{"hidden_size": 192, "num_attention_heads": 3, "intermediate_size": 512, "norm": "rmsnorm", "rope_fraction": 1.0, "bias": "none", "tie_word_embeddings": true}
Each number is 200 + 30 x the weight over the matrix's rms, rounded and kept within 0 to 999. Layers, rows and columns count from 0.

# layer 5 attention key, 192x192, rms 0.09, rows 46-63, columns 0-95
194,221,196,203,218,203,184,176,196,206,224,179,205,184,194,176,207,200,186,173,217,230,183,235,200,168,201,203,165,162,174,194,196,187,252,208,212,176,220,210,200,169,211,181,194,179,187,201,218,202,213,197,212,181,195,228,224,216,169,232,172,193,224,192,199,196,167,184,177,179,152,201,229,224,217,191,217,155,237,191,199,149,213,212,182,222,235,204,205,201,201,219,198,198,242,189
274,210,199,123,215,207,184,158,188,230,205,217,177,195,148,246,239,208,265,273,163,182,240,152,218,148,247,175,239,132,174,187,265,246,246,235,133,174,295,169,182,151,159,193,156,163,160,179,278,231,239,130,195,252,136,219,245,195,199,267,112,149,106,161,181,207,228,244,137,178,160,261,174,218,199,134,215,195,182,154,164,213,213,186,243,211,245,139,221,207,187,189,172,186,248,174
226,201,214,203,196,208,206,214,208,209,179,231,210,226,200,236,208,192,220,259,198,171,219,170,201,188,209,200,254,206,201,214,203,207,171,174,157,221,185,183,191,224,178,207,200,193,192,176,204,210,221,204,195,223,200,188,183,190,214,191,193,187,178,214,169,212,228,228,229,214,223,199,181,167,204,196,189,229,163,202,186,220,204,182,229,204,172,188,227,207,174,170,206,203,173,188
190,204,211,230,187,200,192,186,211,233,210,212,240,212,212,207,195,188,208,217,210,198,193,223,190,209,186,156,181,225,165,222,163,186,179,201,204,207,221,204,173,231,197,192,205,224,198,189,237,201,188,199,173,204,229,226,194,165,169,194,216,206,208,197,211,198,232,200,187,226,216,173,193,195,191,225,174,207,215,207,204,220,202,183,187,227,174,205,206,199,201,168,179,181,165,232
145,213,162,204,180,215,157,218,140,216,189,212,181,232,223,174,198,246,218,180,171,228,200,213,173,235,209,222,178,194,167,195,187,227,185,189,193,246,232,258,220,221,207,137,218,222,212,252,200,192,155,207,223,247,196,189,174,223,198,187,221,195,193,191,173,223,201,250,198,155,197,203,201,195,147,203,211,187,173,210,202,215,189,234,196,157,206,175,181,213,202,203,192,192,171,207
180,212,200,252,199,168,187,233,238,122,173,197,222,196,230,177,179,159,181,193,231,178,223,203,179,237,198,225,197,240,185,152,159,138,157,166,159,199,116,202,194,197,250,179,192,221,220,224,126,202,172,251,212,176,246,205,178,169,189,155,225,292,244,213,219,230,211,187,230,228,216,235,212,202,214,242,204,201,164,227,209,178,168,176,186,179,209,190,208,174,163,211,190,173,185,220
150,221,177,200,193,166,189,206,116,249,168,179,185,216,254,203,210,251,179,210,149,234,209,221,219,237,209,196,183,193,185,201,180,203,193,219,206,212,228,206,132,219,208,208,223,198,195,212,252,215,222,215,237,236,234,195,194,183,170,180,209,205,224,166,185,235,234,182,196,180,167,244,212,160,177,171,175,196,201,211,223,207,217,220,221,174,223,205,184,187,193,187,168,232,213,176
191,219,218,212,189,226,191,159,199,206,231,219,235,221,186,213,197,154,230,226,169,213,241,234,179,191,177,185,228,196,119,163,201,168,235,194,174,184,183,258,191,221,287,180,215,197,252,227,203,144,223,191,206,213,228,215,151,181,191,210,192,188,204,226,223,230,196,190,253,254,195,187,215,257,220,233,268,189,210,196,232,172,250,208,147,222,218,189,197,234,158,196,176,186,199,218
201,177,203,205,182,219,196,211,277,119,223,254,236,157,190,190,189,229,203,168,211,109,169,175,135,201,208,250,176,223,267,222,182,173,135,199,200,239,186,190,208,185,259,184,181,214,172,214,208,194,148,203,202,189,198,202,168,154,201,156,251,213,181,220,224,177,158,175,181,197,192,177,189,210,181,205,259,214,225,180,199,186,178,213,200,229,214,197,167,227,190,201,179,204,212,236
200,192,214,215,176,197,192,205,188,197,240,263,183,190,153,204,165,195,205,166,262,212,175,236,166,193,231,190,209,208,140,173,237,200,232,178,140,176,206,236,237,219,196,130,180,207,242,229,171,191,179,209,221,202,193,193,185,246,217,214,171,196,169,214,205,243,182,241,164,164,186,234,181,235,198,191,225,207,165,151,212,185,143,195,187,175,205,156,192,210,197,201,185,149,206,177
213,212,215,252,191,184,232,195,221,193,195,197,227,219,191,226,160,167,220,209,224,206,168,188,205,247,174,177,223,187,166,140,222,197,163,185,188,136,158,154,158,183,194,181,184,163,217,229,129,152,167,210,183,202,196,175,166,204,229,188,224,193,178,244,217,232,191,224,274,235,207,207,203,218,211,185,231,167,182,149,210,141,161,174,205,204,204,183,220,205,197,204,234,164,197,179
184,241,273,248,201,201,190,181,213,213,178,237,212,222,195,234,195,160,249,194,208,236,197,258,165,146,168,187,189,198,177,196,205,180,227,245,155,151,155,131,131,227,226,235,191,190,219,158,235,180,261,181,196,172,265,203,171,165,186,229,191,165,218,224,214,225,201,190,179,235,194,208,187,186,222,165,191,194,189,163,196,226,283,174,223,207,172,183,223,179,162,157,218,197,185,146
203,237,167,229,211,227,157,212,181,243,195,182,198,257,181,179,192,212,202,192,222,190,191,244,189,169,216,249,204,158,211,223,191,223,241,150,182,230,211,211,197,242,180,147,218,201,225,187,235,186,188,167,192,237,216,193,184,248,207,212,162,143,209,214,168,202,227,231,183,183,187,156,203,162,197,191,195,190,189,231,187,165,216,211,215,179,184,191,219,187,220,156,190,216,180,189
202,222,249,235,202,183,266,193,209,257,180,216,226,201,187,226,250,181,170,205,234,183,129,209,192,163,212,119,252,188,181,193,231,166,226,188,136,112,139,203,236,240,187,240,177,230,206,181,205,181,187,184,200,255,199,193,186,181,222,209,209,184,202,232,194,203,242,239,236,205,237,200,200,222,169,252,204,201,184,184,219,222,201,169,202,173,174,204,186,198,262,188,241,205,216,175
208,169,200,143,191,217,203,186,213,146,197,240,232,164,218,249,201,190,218,158,186,176,184,202,202,192,170,177,160,231,243,222,183,232,132,252,222,201,199,165,194,130,206,172,183,204,210,175,183,213,190,248,223,132,145,218,221,157,201,190,225,246,193,191,213,166,165,217,203,235,224,222,188,210,180,201,188,216,218,171,187,278,165,244,194,200,207,215,163,174,220,207,171,144,223,237
176,190,186,181,218,194,155,220,240,151,209,252,212,131,207,209,237,244,162,228,193,168,140,172,196,250,221,203,192,217,246,203,207,192,198,171,207,187,224,218,235,236,240,222,185,192,166,254,154,207,138,242,194,196,161,176,216,250,206,169,178,244,176,187,195,198,167,223,186,126,218,203,186,219,185,205,258,189,155,172,196,170,137,244,197,256,189,204,142,215,159,165,186,210,263,180
239,204,223,246,187,234,231,188,206,256,192,153,187,216,195,197,176,216,253,176,260,194,183,210,175,200,203,150,212,181,190,264,224,224,201,192,182,179,197,226,197,205,176,244,202,186,225,166,218,148,195,166,169,200,183,210,208,243,220,218,196,142,161,204,166,190,232,219,169,178,207,187,187,167,211,149,191,184,233,181,183,212,209,150,189,184,185,231,211,218,218,215,256,156,151,179
199,208,198,247,171,231,257,238,231,212,181,157,159,243,186,206,223,198,229,163,234,202,172,173,182,240,182,202,213,172,256,215,204,229,186,190,212,186,172,169,172,224,167,195,214,208,182,203,194,179,155,187,182,219,189,169,192,247,237,191,236,213,199,236,181,176,218,218,221,193,236,164,181,192,155,201,211,185,205,193,199,161,158,183,197,186,208,205,206,189,224,217,245,190,172,196
# layer 5 attention query, 192x192, rms 0.0898, rows 47-63, columns 0-95
224,178,231,187,169,241,226,213,210,207,225,200,236,220,174,204,220,195,230,183,201,189,216,188,154,185,200,183,213,207,204,192,232,231,210,187,225,224,238,198,175,222,188,183,191,212,176,185,232,175,201,215,197,201,217,197,213,202,215,229,174,166,183,222,216,194,186,174,232,205,195,197,220,207,162,173,231,214,186,198,204,213,164,221,213,237,222,195,199,226,199,191,235,215,232,180
176,186,236,229,202,161,175,198,167,115,188,215,187,170,257,183,170,162,194,202,236,250,266,264,176,261,187,230,170,288,177,207,191,73,144,143,222,240,108,205,297,215,256,264,216,229,209,209,134,229,195,194,261,142,270,211,124,178,160,136,207,233,246,170,221,299,250,145,202,202,198,173,217,213,239,214,180,236,125,245,223,291,260,165,169,142,133,232,150,216,181,225,265,164,147,225
188,177,248,214,212,184,208,161,200,221,216,209,205,164,203,221,222,219,200,236,185,183,248,227,195,196,159,182,193,227,205,225,154,173,160,193,256,238,224,201,177,133,201,261,179,181,198,156,190,216,232,227,179,132,204,219,202,153,213,210,205,196,178,237,205,217,237,197,168,225,232,153,171,211,258,156,156,251,229,184,188,256,221,149,206,204,173,223,266,224,218,227,195,208,205,173
151,200,207,146,205,202,199,210,202,151,218,244,207,194,177,228,192,240,165,199,217,162,169,192,220,221,211,227,223,200,224,225,202,193,222,180,218,248,211,262,159,205,179,180,226,209,158,244,215,161,214,201,205,199,208,169,160,170,175,167,258,216,187,171,236,166,241,214,196,216,158,221,239,137,198,172,229,182,241,202,183,182,226,217,173,188,180,243,199,171,256,200,231,221,222,190
213,228,204,195,176,207,198,185,211,206,205,192,207,207,211,219,183,257,218,221,233,209,182,161,214,175,195,201,215,186,220,207,203,177,206,181,208,174,200,210,249,194,220,196,196,198,230,195,178,250,240,149,235,227,211,219,189,261,164,228,204,180,204,219,158,194,274,202,177,221,203,202,215,197,177,213,225,140,197,158,221,151,216,182,199,175,185,140,220,165,190,198,189,221,190,168
214,165,229,170,201,225,187,231,186,189,249,240,196,171,166,197,260,176,217,204,195,157,231,258,235,195,183,227,197,209,206,172,230,177,243,177,228,198,225,202,195,176,147,227,183,214,162,171,214,161,236,181,248,220,165,175,150,166,185,222,176,197,191,183,187,213,187,205,207,179,151,208,238,165,217,158,188,216,219,220,215,217,192,211,159,223,214,214,219,182,189,221,254,206,233,162
255,226,222,200,188,192,238,196,190,211,205,158,215,227,219,179,235,230,217,216,216,210,218,182,189,256,191,206,233,218,206,224,195,180,182,200,179,149,223,217,198,154,204,208,210,165,205,187,203,199,159,159,185,194,247,192,214,216,244,175,215,156,228,191,225,165,252,195,206,187,229,158,201,177,255,188,217,193,229,195,208,249,194,207,223,216,159,150,198,193,237,193,173,194,197,169
195,241,167,212,231,190,185,232,206,172,215,189,206,169,253,186,157,221,162,217,180,171,191,203,210,180,231,193,209,194,220,164,161,205,190,195,258,191,209,169,186,210,290,182,188,236,197,224,189,247,201,180,195,160,175,224,285,215,200,181,182,237,202,232,136,207,213,210,213,154,199,212,199,192,210,227,186,156,237,213,172,183,206,211,206,191,239,175,231,225,237,177,171,210,201,174
177,240,172,203,178,166,202,202,184,219,161,249,239,237,173,196,175,231,179,190,240,195,147,188,145,208,214,207,207,183,178,236,175,177,221,155,170,232,221,255,195,207,220,167,274,217,216,231,188,203,188,203,202,245,241,218,148,198,168,195,284,198,200,233,219,174,258,224,190,237,179,243,210,190,193,214,243,174,231,158,169,171,225,203,232,181,176,187,210,192,223,194,188,198,162,269
195,233,160,230,141,190,181,206,194,246,204,185,219,232,215,248,201,199,235,247,253,237,137,156,219,240,189,211,191,183,222,190,205,175,195,201,179,166,139,194,249,176,224,192,235,217,189,195,181,251,229,144,196,215,229,207,187,260,181,157,246,201,223,232,152,193,242,190,185,250,223,190,178,168,165,252,257,143,224,177,183,192,201,208,204,191,166,130,176,187,194,207,164,225,196,203
234,221,221,257,211,190,261,246,213,276,171,160,229,222,173,190,265,152,228,201,223,203,204,170,201,200,137,190,199,205,173,186,202,192,163,154,232,156,156,179,237,193,174,212,149,187,200,154,204,198,215,241,224,194,212,191,206,184,218,203,128,186,241,254,161,214,218,201,201,199,250,159,206,140,235,161,208,176,184,212,245,260,137,200,195,200,194,173,189,182,182,178,216,229,166,186
177,141,261,187,196,186,236,209,217,196,179,164,208,213,215,179,181,204,174,161,195,181,191,185,193,188,191,179,182,203,199,249,202,198,195,213,249,220,207,211,209,206,155,179,201,195,191,231,169,216,203,226,215,188,222,151,158,147,210,147,201,205,235,172,187,230,230,209,207,208,223,216,245,162,166,178,226,240,165,172,210,209,226,212,206,204,123,225,190,215,200,170,253,212,196,168
203,168,213,281,166,180,205,196,173,219,215,211,184,229,207,192,208,216,233,212,183,237,179,169,183,204,163,230,170,196,244,196,194,216,215,207,211,195,168,174,214,184,221,174,176,243,198,167,176,197,144,167,210,221,200,238,237,237,194,209,232,226,139,236,225,173,179,204,149,194,235,177,188,200,199,234,223,180,173,182,223,188,167,158,173,178,150,182,230,197,231,190,155,195,154,219
211,214,125,161,228,200,181,178,199,190,199,218,201,147,216,217,171,205,220,213,195,145,205,231,199,190,205,202,243,194,195,158,192,179,165,194,152,236,193,217,197,190,200,219,161,169,181,156,224,210,211,229,184,207,186,219,242,200,204,224,169,189,163,218,196,200,199,188,158,181,219,185,169,228,222,195,173,211,213,198,184,179,219,204,228,175,285,251,210,207,199,245,151,182,203,213
143,189,206,185,186,227,166,196,199,116,212,230,203,157,214,209,181,196,164,201,201,181,195,232,163,138,274,220,211,188,246,154,186,180,265,173,193,255,181,214,184,219,292,159,244,230,248,259,170,262,184,184,245,241,178,222,191,182,182,182,257,223,183,222,206,220,147,156,178,192,144,206,222,169,150,224,229,187,189,205,198,125,200,249,184,197,269,176,181,200,164,260,172,221,229,222
168,205,206,225,169,193,243,196,190,276,186,202,222,231,221,182,167,181,177,212,229,170,201,256,181,218,154,172,179,193,187,225,180,230,217,222,167,251,131,266,176,212,189,194,180,200,247,169,224,185,222,295,177,154,238,216,237,187,197,197,181,222,203,297,205,208,178,240,181,207,220,202,192,184,217,199,216,235,237,212,215,215,183,176,212,201,228,232,266,217,198,186,196,196,176,196
147,198,183,208,221,192,202,206,204,230,230,190,208,212,226,227,195,195,194,213,170,203,146,197,231,216,194,196,159,173,236,242,161,209,215,241,178,218,164,212,206,222,183,201,190,225,180,216,199,182,219,229,173,186,222,207,201,202,171,138,238,231,200,223,196,172,187,214,171,207,219,220,173,184,142,252,219,169,202,211,215,181,202,170,148,169,185,209,202,185,221,187,195,224,173,182
# layer 5 attention value, 192x192, rms 0.0706, rows 0-18, columns 0-95
188,257,147,185,209,168,212,183,208,219,228,227,196,166,208,269,182,188,190,221,236,208,204,213,214,188,136,229,187,186,165,228,244,188,238,186,233,252,193,189,215,182,226,185,178,198,202,179,192,182,186,172,229,159,204,198,171,168,206,200,192,158,227,201,207,208,177,163,198,241,208,155,163,134,192,225,193,278,145,266,243,200,157,201,127,175,206,115,215,146,174,206,151,196,185,198
152,217,129,197,160,203,169,209,207,187,217,169,167,215,204,221,205,202,200,211,137,231,160,254,166,175,132,185,203,201,227,204,215,228,214,218,203,198,216,184,185,157,234,206,216,181,213,222,214,147,196,202,190,261,231,203,221,174,184,222,227,186,197,210,174,186,192,231,244,196,202,234,236,168,252,160,213,252,199,178,202,193,226,235,103,161,157,223,210,194,243,178,167,224,161,183
182,134,228,206,147,217,165,174,189,198,238,171,181,253,245,179,220,214,183,212,164,184,244,181,198,194,227,198,155,168,196,175,145,205,202,199,252,206,194,185,203,177,172,207,195,219,229,156,190,239,201,221,213,165,205,238,201,177,165,177,204,210,169,201,184,210,228,163,185,235,175,193,153,174,176,178,213,216,211,211,196,200,177,208,199,194,221,216,186,185,198,182,154,165,182,231
183,230,135,205,184,219,248,190,171,211,151,160,205,180,182,164,152,234,224,189,193,197,176,213,156,225,226,208,171,178,214,238,215,190,185,217,197,160,233,169,198,178,177,249,251,187,194,251,225,221,159,188,191,174,222,220,184,189,193,205,217,196,173,198,172,176,234,174,197,263,197,193,211,265,192,176,224,263,209,145,209,211,205,206,248,177,168,217,186,206,273,233,232,211,178,207
255,230,206,189,246,229,231,169,197,212,224,228,228,211,262,231,228,172,198,158,220,240,182,200,200,181,160,168,210,194,258,172,207,217,222,188,148,224,171,166,189,219,213,173,204,200,219,226,190,166,211,216,200,169,233,207,210,179,179,212,231,174,214,208,156,242,229,268,189,151,230,166,190,177,183,211,147,195,150,184,228,223,215,182,167,228,186,175,235,207,249,202,148,168,190,191
228,185,160,148,216,217,229,180,166,184,177,119,213,181,266,185,200,211,208,213,200,172,248,178,211,198,235,199,175,189,195,165,164,206,200,196,198,239,231,211,251,171,195,171,169,201,192,184,201,204,176,248,135,131,227,233,197,226,190,203,195,198,204,198,182,194,179,193,160,191,211,149,218,181,182,201,193,195,233,212,269,181,182,228,229,195,206,194,210,170,188,203,111,261,184,207
148,240,225,219,187,181,209,189,228,187,114,199,236,136,190,259,198,135,187,166,214,207,144,245,180,202,211,194,174,212,209,217,141,205,262,253,174,192,215,145,189,219,241,173,193,181,205,124,186,222,193,162,239,205,176,221,202,213,205,200,200,250,214,214,160,212,231,149,154,255,266,221,216,187,221,148,181,184,230,213,202,201,184,152,202,252,239,177,221,203,177,210,164,158,192,202
163,227,158,168,284,209,210,235,204,128,204,156,192,186,228,213,193,194,246,226,206,173,271,218,206,193,212,238,205,196,171,183,203,200,251,216,227,206,236,239,207,159,203,202,204,118,179,201,199,225,143,196,170,187,173,194,175,206,201,180,197,238,177,232,226,152,152,212,176,172,233,205,222,149,186,189,190,209,234,156,225,191,177,172,181,230,193,177,195,221,199,197,286,197,218,234
182,208,165,191,194,139,179,247,168,213,280,224,192,191,212,214,221,209,217,218,189,170,255,203,196,194,177,245,183,201,159,228,201,167,212,180,215,215,210,219,210,166,194,165,173,222,176,221,223,139,199,170,194,235,218,230,197,164,185,216,185,153,258,181,232,164,177,213,196,215,231,198,213,164,231,192,230,213,231,257,271,196,195,264,192,196,204,174,187,188,197,194,188,198,230,213
179,254,140,203,216,196,219,138,197,231,162,140,211,177,201,186,237,186,235,225,239,227,187,206,217,135,193,168,215,187,225,174,183,200,179,203,220,204,187,267,213,153,212,237,165,207,161,188,195,235,172,207,123,132,195,200,213,185,211,180,172,236,138,192,226,187,143,199,163,178,142,161,204,159,150,212,192,186,188,163,231,147,159,172,163,219,193,240,238,177,234,165,183,212,150,220
224,178,194,191,202,181,206,172,227,206,149,201,251,269,221,220,242,159,192,160,175,205,147,218,198,182,177,221,236,212,252,164,172,198,182,223,217,187,168,183,209,174,166,196,118,177,180,157,210,149,221,183,167,207,249,204,230,201,203,196,225,170,236,188,177,192,202,238,177,181,235,175,221,183,229,145,145,179,213,238,171,203,184,187,201,196,211,254,179,137,234,162,212,249,200,184
238,198,201,221,184,187,224,243,236,232,215,177,174,180,257,158,227,158,209,165,177,186,159,232,183,207,187,145,202,211,233,182,174,234,200,210,222,184,179,220,182,180,211,208,172,197,210,260,204,156,214,212,162,167,191,140,270,232,219,179,219,197,215,194,226,196,175,220,222,166,215,147,223,209,199,223,221,174,234,193,231,203,195,217,169,205,247,232,185,225,194,216,209,233,188,195
230,259,180,213,202,124,191,245,210,202,268,214,178,155,218,243,196,185,204,238,187,201,271,204,217,175,147,200,182,226,180,166,230,158,229,207,185,183,202,244,176,177,231,198,154,235,162,223,208,130,203,178,132,195,184,220,236,219,215,221,160,216,264,139,246,182,175,174,210,154,229,168,265,179,224,217,183,186,201,229,271,178,192,193,198,220,235,236,171,169,211,198,229,218,243,206
239,193,187,179,205,180,159,229,221,227,160,180,194,212,216,167,204,205,180,253,165,205,136,216,211,203,115,140,218,178,240,176,222,219,234,159,203,188,174,173,181,187,178,223,228,206,175,215,147,180,199,203,196,178,248,168,201,193,221,195,204,191,188,179,168,239,232,282,196,158,196,185,184,177,153,200,148,229,100,206,169,210,173,187,187,176,180,229,220,159,187,197,181,186,189,188
201,183,248,193,212,238,206,172,198,206,174,218,209,226,195,214,194,169,198,167,211,236,163,207,220,197,214,178,178,195,222,198,195,197,189,222,209,194,181,142,181,224,181,221,207,172,218,173,211,230,199,183,213,200,216,174,195,202,194,184,209,225,149,225,200,174,193,206,201,193,167,218,187,221,187,219,159,208,213,172,131,219,179,169,204,215,197,211,212,220,201,208,225,181,181,201
210,223,209,220,207,164,167,235,204,234,227,209,133,171,206,200,211,209,201,193,193,221,221,225,157,188,165,173,186,198,249,191,211,209,200,160,162,182,180,212,156,245,241,199,202,240,220,260,206,141,256,191,140,201,171,185,222,202,199,190,219,215,211,184,238,232,200,177,204,193,169,152,178,187,182,208,259,159,177,238,238,179,212,181,156,215,237,185,204,236,206,209,230,177,198,216
201,278,214,256,238,253,213,203,224,220,186,213,225,186,210,200,183,189,212,199,194,247,219,208,202,200,199,214,218,194,176,238,209,196,170,165,189,159,207,245,209,221,218,172,197,215,166,175,141,219,229,166,220,143,233,170,194,207,200,203,176,203,221,189,203,170,191,234,190,190,191,211,230,182,171,198,221,243,180,134,173,186,183,210,198,203,179,230,206,222,232,230,217,151,205,225
219,241,208,182,216,211,215,162,198,217,208,194,224,195,225,178,153,219,229,207,243,215,241,165,225,203,237,200,216,193,176,179,222,176,185,206,230,208,187,194,194,215,263,187,231,213,189,216,192,263,190,270,241,181,184,204,151,178,204,192,221,214,169,259,231,209,215,233,219,190,171,242,180,181,204,240,211,235,158,162,212,191,190,243,199,192,145,151,211,232,178,186,180,239,214,226
197,156,147,203,131,202,215,215,202,245,263,207,197,264,226,165,260,204,215,198,159,168,218,214,209,192,174,224,189,199,201,225,193,185,192,189,197,227,190,147,217,143,152,263,191,180,229,179,199,176,187,144,228,222,257,201,206,187,211,196,189,157,211,182,180,178,292,199,225,231,177,171,203,224,211,205,219,257,197,246,186,199,240,250,206,222,197,223,198,159,232,146,187,211,172,152
# layer 5 attention output (transposed), 192x192, rms 0.0726, rows 0-18, columns 0-95
170,180,214,168,199,235,165,235,190,218,192,220,226,244,224,185,164,205,220,112,237,201,200,215,166,204,164,172,197,230,194,224,169,197,187,159,221,198,164,238,214,159,212,188,174,207,259,235,244,218,162,157,206,236,196,194,148,187,227,219,229,251,246,218,178,192,175,225,190,200,236,220,270,219,205,211,214,207,261,202,177,167,218,184,206,193,192,254,197,210,210,214,167,179,198,217
147,210,206,219,184,255,196,202,196,218,188,208,226,203,210,215,224,226,243,202,212,196,175,170,201,199,207,157,217,223,202,173,174,198,192,182,273,218,235,177,227,218,179,183,223,182,217,179,200,168,199,204,184,204,201,218,127,234,208,201,192,173,210,174,158,156,192,199,169,197,148,226,257,169,167,131,180,169,176,212,202,138,212,203,201,217,230,198,140,204,195,202,162,193,245,219
240,212,220,184,172,190,196,218,203,239,179,203,119,175,246,209,186,179,178,159,125,248,160,187,187,183,190,201,197,189,201,195,235,200,168,168,158,154,192,208,219,180,234,224,184,220,200,191,206,159,187,150,243,186,210,188,277,201,180,188,245,237,208,197,175,220,210,203,192,155,203,196,182,199,186,256,186,129,245,250,195,222,221,153,135,199,170,170,229,235,255,190,204,222,222,198
223,218,244,253,197,169,171,211,173,214,236,224,154,164,165,198,241,223,197,232,219,188,216,211,235,216,211,203,209,214,235,173,207,267,222,165,195,183,200,172,220,229,192,161,188,240,165,166,132,187,229,213,186,190,243,155,229,219,170,230,197,183,216,197,173,249,193,213,200,194,207,208,209,160,250,209,202,190,161,230,199,211,221,168,205,195,196,179,228,197,212,192,207,123,174,233
165,196,190,210,189,215,184,229,201,225,205,172,226,216,195,215,200,149,276,202,256,205,180,252,184,264,213,234,210,210,152,223,249,152,168,248,232,203,192,178,191,184,216,198,183,216,215,213,262,144,188,166,171,184,203,193,153,180,262,235,207,174,243,204,213,171,221,221,187,200,234,241,190,182,200,177,180,181,190,196,157,169,179,195,226,126,190,190,157,207,202,172,197,254,221,197
253,149,222,216,173,234,187,251,194,244,212,180,182,216,174,170,216,183,193,182,180,233,154,186,181,180,181,230,168,135,188,224,234,238,208,209,187,205,185,169,198,224,263,181,224,216,218,231,232,230,214,192,228,212,215,217,227,188,198,184,247,217,216,221,199,208,222,211,160,200,217,205,206,185,176,253,236,185,190,193,137,186,171,210,184,191,175,117,182,225,192,190,209,220,188,211
217,217,191,237,251,202,147,172,154,180,182,221,219,222,180,183,179,185,234,204,181,196,273,183,245,216,203,228,250,198,237,202,169,232,160,200,255,229,154,176,208,200,220,210,186,212,217,197,172,194,195,191,208,199,227,140,241,194,235,215,207,220,235,202,145,229,241,256,187,174,202,259,199,185,188,188,235,177,197,185,211,144,173,227,246,275,209,205,163,161,194,181,205,258,234,213
192,155,212,164,154,261,203,188,215,194,205,203,141,125,172,230,236,198,143,234,179,170,163,243,172,214,187,232,197,179,209,227,149,252,191,189,212,190,200,158,255,226,217,188,226,219,213,231,159,213,223,228,256,187,194,160,212,192,153,125,207,225,196,201,202,228,202,204,198,205,189,232,229,206,157,227,205,183,205,220,220,130,208,204,137,229,211,220,168,253,192,205,177,218,195,233
203,147,192,193,235,184,225,250,211,185,160,194,225,235,156,184,163,203,176,183,243,186,205,213,159,175,200,233,200,263,202,217,219,199,238,164,201,211,149,273,215,209,239,202,254,182,250,211,232,211,221,199,245,216,190,224,164,180,152,193,223,234,227,191,233,190,206,192,187,217,142,196,241,235,211,186,237,199,186,198,195,168,211,220,213,230,185,212,181,210,160,219,201,170,161,230
213,142,192,197,183,190,180,235,147,214,204,250,200,250,231,185,209,208,198,208,170,244,182,191,184,199,199,164,211,171,132,185,192,255,230,236,194,262,183,180,210,230,208,177,217,211,186,209,177,193,236,265,187,208,202,223,166,176,241,147,239,212,244,229,130,213,206,208,223,131,180,182,170,210,178,242,185,194,204,160,180,184,225,188,182,171,175,178,176,185,169,235,209,220,230,179
175,190,177,200,206,184,172,203,139,224,205,194,196,223,233,232,193,170,211,222,212,192,227,207,191,202,216,213,232,162,200,186,220,190,230,200,199,262,226,170,189,186,233,188,250,198,198,227,248,189,161,165,229,233,193,228,213,204,245,173,157,174,191,174,180,200,270,218,196,160,161,214,178,226,196,191,217,205,152,206,210,206,194,203,215,167,179,208,154,142,198,207,144,213,190,165
179,198,192,210,216,210,211,178,208,204,188,185,237,214,228,220,215,187,244,226,196,198,188,208,160,217,222,184,220,139,189,168,175,153,189,194,173,245,241,194,215,218,168,197,227,242,212,180,218,210,159,203,216,170,224,233,183,167,189,172,149,169,184,259,197,183,218,211,186,247,244,241,89,204,223,161,218,231,165,167,203,240,196,237,196,218,195,159,133,188,176,180,180,261,208,218
165,143,166,200,257,174,191,203,183,143,186,204,289,265,167,163,141,195,187,215,241,176,208,230,175,179,191,221,211,246,221,225,186,189,238,232,206,266,121,292,183,253,225,183,246,184,226,206,228,240,213,254,260,168,157,267,141,166,188,161,217,210,210,229,249,180,218,195,188,254,174,195,190,235,208,156,242,238,151,180,197,166,195,203,228,222,186,219,176,174,110,208,228,165,171,233
248,191,175,188,217,253,206,188,182,251,233,198,257,239,254,189,160,234,213,160,207,205,165,216,176,209,214,205,184,187,171,193,216,209,167,217,182,240,205,179,138,192,205,169,213,211,238,251,226,157,188,206,182,163,183,222,178,189,204,194,216,210,184,160,199,163,206,184,199,211,234,190,167,154,201,196,144,187,216,179,202,178,227,242,185,148,180,208,166,195,193,180,227,195,253,180
188,236,235,196,168,183,201,165,210,218,215,233,150,165,218,213,215,199,191,213,187,208,218,197,230,222,207,190,208,189,189,173,158,124,187,218,210,175,236,156,203,175,153,227,152,229,180,181,156,182,194,189,167,212,237,190,223,227,226,200,191,171,218,220,184,243,220,200,217,192,219,200,216,176,186,233,196,219,204,239,216,269,204,148,186,192,199,198,233,204,231,218,169,230,203,175
223,201,178,179,256,200,225,243,229,164,197,198,245,228,178,175,209,166,244,218,163,198,171,208,198,214,154,193,227,266,166,195,193,228,203,235,183,193,159,239,226,210,153,246,208,248,226,186,215,183,208,218,209,138,177,195,173,152,165,235,174,185,246,217,233,155,182,176,206,247,232,188,137,240,218,163,167,174,205,178,204,241,226,213,221,187,205,221,164,207,153,167,214,202,234,198
160,215,206,218,191,193,206,170,214,178,237,264,209,175,174,182,186,191,210,198,266,222,211,207,231,204,250,196,212,179,188,205,210,157,203,210,226,263,210,190,154,204,197,180,163,239,215,226,140,198,153,233,191,256,194,194,200,188,207,210,197,172,204,220,173,239,197,170,208,179,192,220,221,202,209,178,208,204,201,214,209,207,222,223,205,143,223,252,200,219,156,179,209,196,249,220
213,213,204,213,176,196,176,230,217,234,203,225,190,181,196,201,195,241,180,187,223,212,199,220,202,218,200,211,162,212,156,188,206,174,162,197,215,195,227,208,196,250,193,202,141,175,197,228,163,211,192,194,169,187,201,214,172,244,230,181,220,203,157,235,205,199,196,204,222,173,231,228,219,189,209,218,164,196,230,219,208,202,184,172,172,141,195,205,246,221,233,172,249,211,185,210
202,190,193,195,173,215,181,182,167,233,184,155,168,192,230,214,183,203,211,166,191,217,135,204,167,185,213,205,212,214,152,183,223,98,218,176,167,168,181,230,213,176,226,208,208,242,207,152,189,196,204,168,195,168,288,227,221,206,206,185,199,182,217,193,199,205,199,165,159,187,138,181,209,157,239,229,215,207,197,202,214,184,220,172,170,208,177,173,144,192,170,243,172,147,188,212